python train.py --vocab_size=1663 --hidden_act="tanh_gelu" --norm_place="pre" --tie_word_embeddings=true --parallel_block=false --init_std_o=0.004 --init_std_up=0.0266 --learning_rate=0.00717 --beta2=0.99 --decay_shape="linear" --final_lr_fraction=0.0
Each number is 200 + 30 x the weight over the matrix's rms, rounded and kept within 0 to 999. Layers, rows and columns count from 0.

# layer 12 MLP down (transposed), 512x128, rms 0.295, rows 189-194, columns 0-127
205,163,190,219,173,231,242,187,197,128,185,247,156,228,253,183,218,203,205,179,153,256,246,163,240,227,226,200,176,226,205,240,214,159,189,195,192,249,205,252,204,237,204,164,249,201,200,206,212,210,180,210,197,183,211,211,206,236,202,222,156,251,210,230,176,230,176,223,195,160,246,198,171,199,206,197,219,180,163,163,209,191,241,182,156,225,222,172,172,217,229,168,190,158,180,197,190,191,250,234,167,212,187,213,228,217,249,173,197,166,217,172,136,211,162,216,243,147,207,245,229,191,262,164,223,223,180,219
197,223,210,212,186,165,208,161,207,210,226,177,158,204,190,223,200,216,217,163,181,223,205,195,219,192,219,209,218,205,204,216,196,197,184,195,202,257,262,197,204,164,214,208,184,217,183,196,245,191,208,206,201,182,206,223,182,203,190,213,185,205,184,195,170,192,165,187,167,260,187,192,218,215,228,217,188,218,156,180,201,252,183,194,227,162,181,188,190,216,255,203,231,208,169,142,204,202,191,171,190,178,265,206,237,233,226,200,238,207,180,206,194,194,150,270,145,248,195,201,204,262,265,208,186,238,178,185
182,228,218,200,160,247,216,152,169,215,177,239,164,239,177,212,179,188,257,245,177,233,191,207,222,226,206,285,161,190,152,225,271,188,209,192,212,217,201,184,217,160,129,271,171,226,222,218,195,163,196,155,208,207,189,189,239,223,216,217,200,173,191,235,265,176,242,200,150,235,168,183,209,254,211,181,174,134,246,226,204,202,220,158,178,146,212,223,192,222,265,208,162,272,196,191,242,190,219,162,157,176,255,185,185,159,226,202,149,212,215,264,195,201,241,201,168,227,202,226,281,190,218,182,170,191,159,171
111,227,162,208,257,182,229,251,178,216,130,222,163,201,185,192,217,213,208,173,226,220,183,209,170,245,163,187,179,205,195,203,232,215,186,236,141,196,144,231,167,176,235,200,155,206,180,183,163,202,156,183,163,178,224,175,189,200,218,215,253,215,173,165,181,204,207,261,224,197,291,173,154,274,224,237,232,189,234,237,154,227,153,232,202,233,181,196,254,191,230,219,175,201,187,159,181,213,174,206,253,179,198,235,185,255,224,203,203,142,162,193,193,145,213,219,166,207,218,185,197,230,199,189,171,175,206,250
172,191,220,222,194,160,215,223,184,164,199,195,122,176,174,256,173,183,194,191,208,201,234,196,219,173,195,220,263,206,242,205,198,210,143,191,208,201,201,170,201,174,202,149,228,200,199,225,214,255,184,192,104,225,199,198,177,181,169,178,179,192,210,243,223,217,199,184,199,262,154,246,253,196,154,211,154,227,149,167,197,177,226,175,188,197,167,237,201,202,172,203,242,237,195,184,251,225,247,207,179,239,160,131,220,204,191,182,212,196,171,202,180,215,222,194,165,240,212,219,204,243,214,254,219,192,229,220
160,215,253,209,160,200,218,214,186,189,207,222,213,184,205,157,244,127,173,219,174,182,198,235,191,188,142,208,223,228,184,211,203,216,216,184,171,185,246,173,215,196,208,199,213,155,158,170,183,216,191,170,192,197,202,194,216,202,229,154,181,217,227,184,195,270,171,183,184,209,187,220,201,175,219,149,184,246,183,203,210,166,214,193,212,196,219,170,209,213,193,187,236,217,213,255,249,235,181,202,242,237,232,204,237,190,246,142,167,224,208,183,185,189,224,275,204,196,224,185,196,239,209,177,185,206,250,182
# layer 12 MLP up, 512x128, rms 0.318, rows 190-194, columns 0-127
176,173,205,203,282,213,249,186,219,227,189,191,185,207,238,130,173,209,211,219,195,152,205,199,206,228,202,233,250,180,211,220,193,173,189,192,219,181,194,230,194,166,220,193,208,168,197,143,198,187,229,230,188,211,255,199,188,219,253,187,228,219,215,233,248,210,187,194,181,184,157,181,186,173,181,169,164,140,246,161,223,188,198,153,232,243,207,212,181,206,223,186,181,190,192,223,188,186,173,211,197,246,157,221,176,183,123,183,154,252,214,162,235,209,198,207,193,249,195,241,184,206,147,240,212,208,213,199
150,206,266,226,146,169,190,219,206,208,187,186,204,200,248,170,204,172,212,205,236,195,199,123,219,157,166,191,219,208,221,230,226,179,216,196,242,144,219,196,242,207,182,198,203,184,250,261,241,192,171,205,194,208,231,187,147,221,225,230,121,198,165,205,191,210,198,161,172,130,236,208,218,186,178,209,205,258,190,184,201,223,192,207,250,195,170,243,169,226,243,166,186,202,222,236,166,225,221,148,185,198,170,133,226,221,188,139,230,240,238,235,207,164,230,244,197,208,188,154,243,161,151,221,245,156,173,192
183,189,206,132,204,160,251,191,239,178,214,246,191,208,261,211,195,231,234,241,226,136,182,186,183,203,205,177,157,221,165,129,141,195,228,255,154,180,164,179,183,149,243,221,245,240,208,183,211,227,199,205,228,189,135,228,199,247,230,199,206,233,192,189,174,153,237,206,133,198,193,211,218,155,184,150,157,232,196,219,174,166,245,156,197,232,215,202,208,174,233,182,208,201,223,192,158,190,197,193,213,194,228,211,188,162,203,269,281,203,190,220,206,195,185,185,169,210,210,266,251,157,268,180,277,214,199,162
210,225,184,185,196,157,166,181,182,224,204,169,148,264,204,241,175,218,186,153,217,190,256,142,233,199,202,188,213,172,219,194,179,219,157,197,132,166,222,218,278,170,179,168,226,154,167,199,274,228,192,224,191,182,157,189,196,165,205,225,205,154,180,248,193,229,191,181,212,231,179,248,186,152,167,230,220,217,151,199,193,185,240,158,195,145,214,204,181,227,161,210,225,259,192,213,196,233,149,181,162,236,201,158,239,195,184,189,141,181,218,226,225,204,227,203,178,165,194,248,195,156,208,236,162,230,194,185
209,166,201,229,168,208,187,208,224,170,199,187,195,194,200,186,181,256,213,215,225,185,233,183,199,193,279,217,225,209,197,203,205,153,210,182,204,197,201,203,202,201,221,204,213,196,161,184,204,164,209,178,177,209,195,176,211,201,181,162,187,185,161,166,202,210,169,241,224,215,210,263,221,157,169,163,197,210,230,219,238,170,175,219,199,226,190,249,173,195,174,250,234,197,239,179,174,190,166,176,206,240,287,197,237,253,189,165,167,207,217,173,201,196,209,179,167,184,219,253,252,181,228,196,173,245,211,177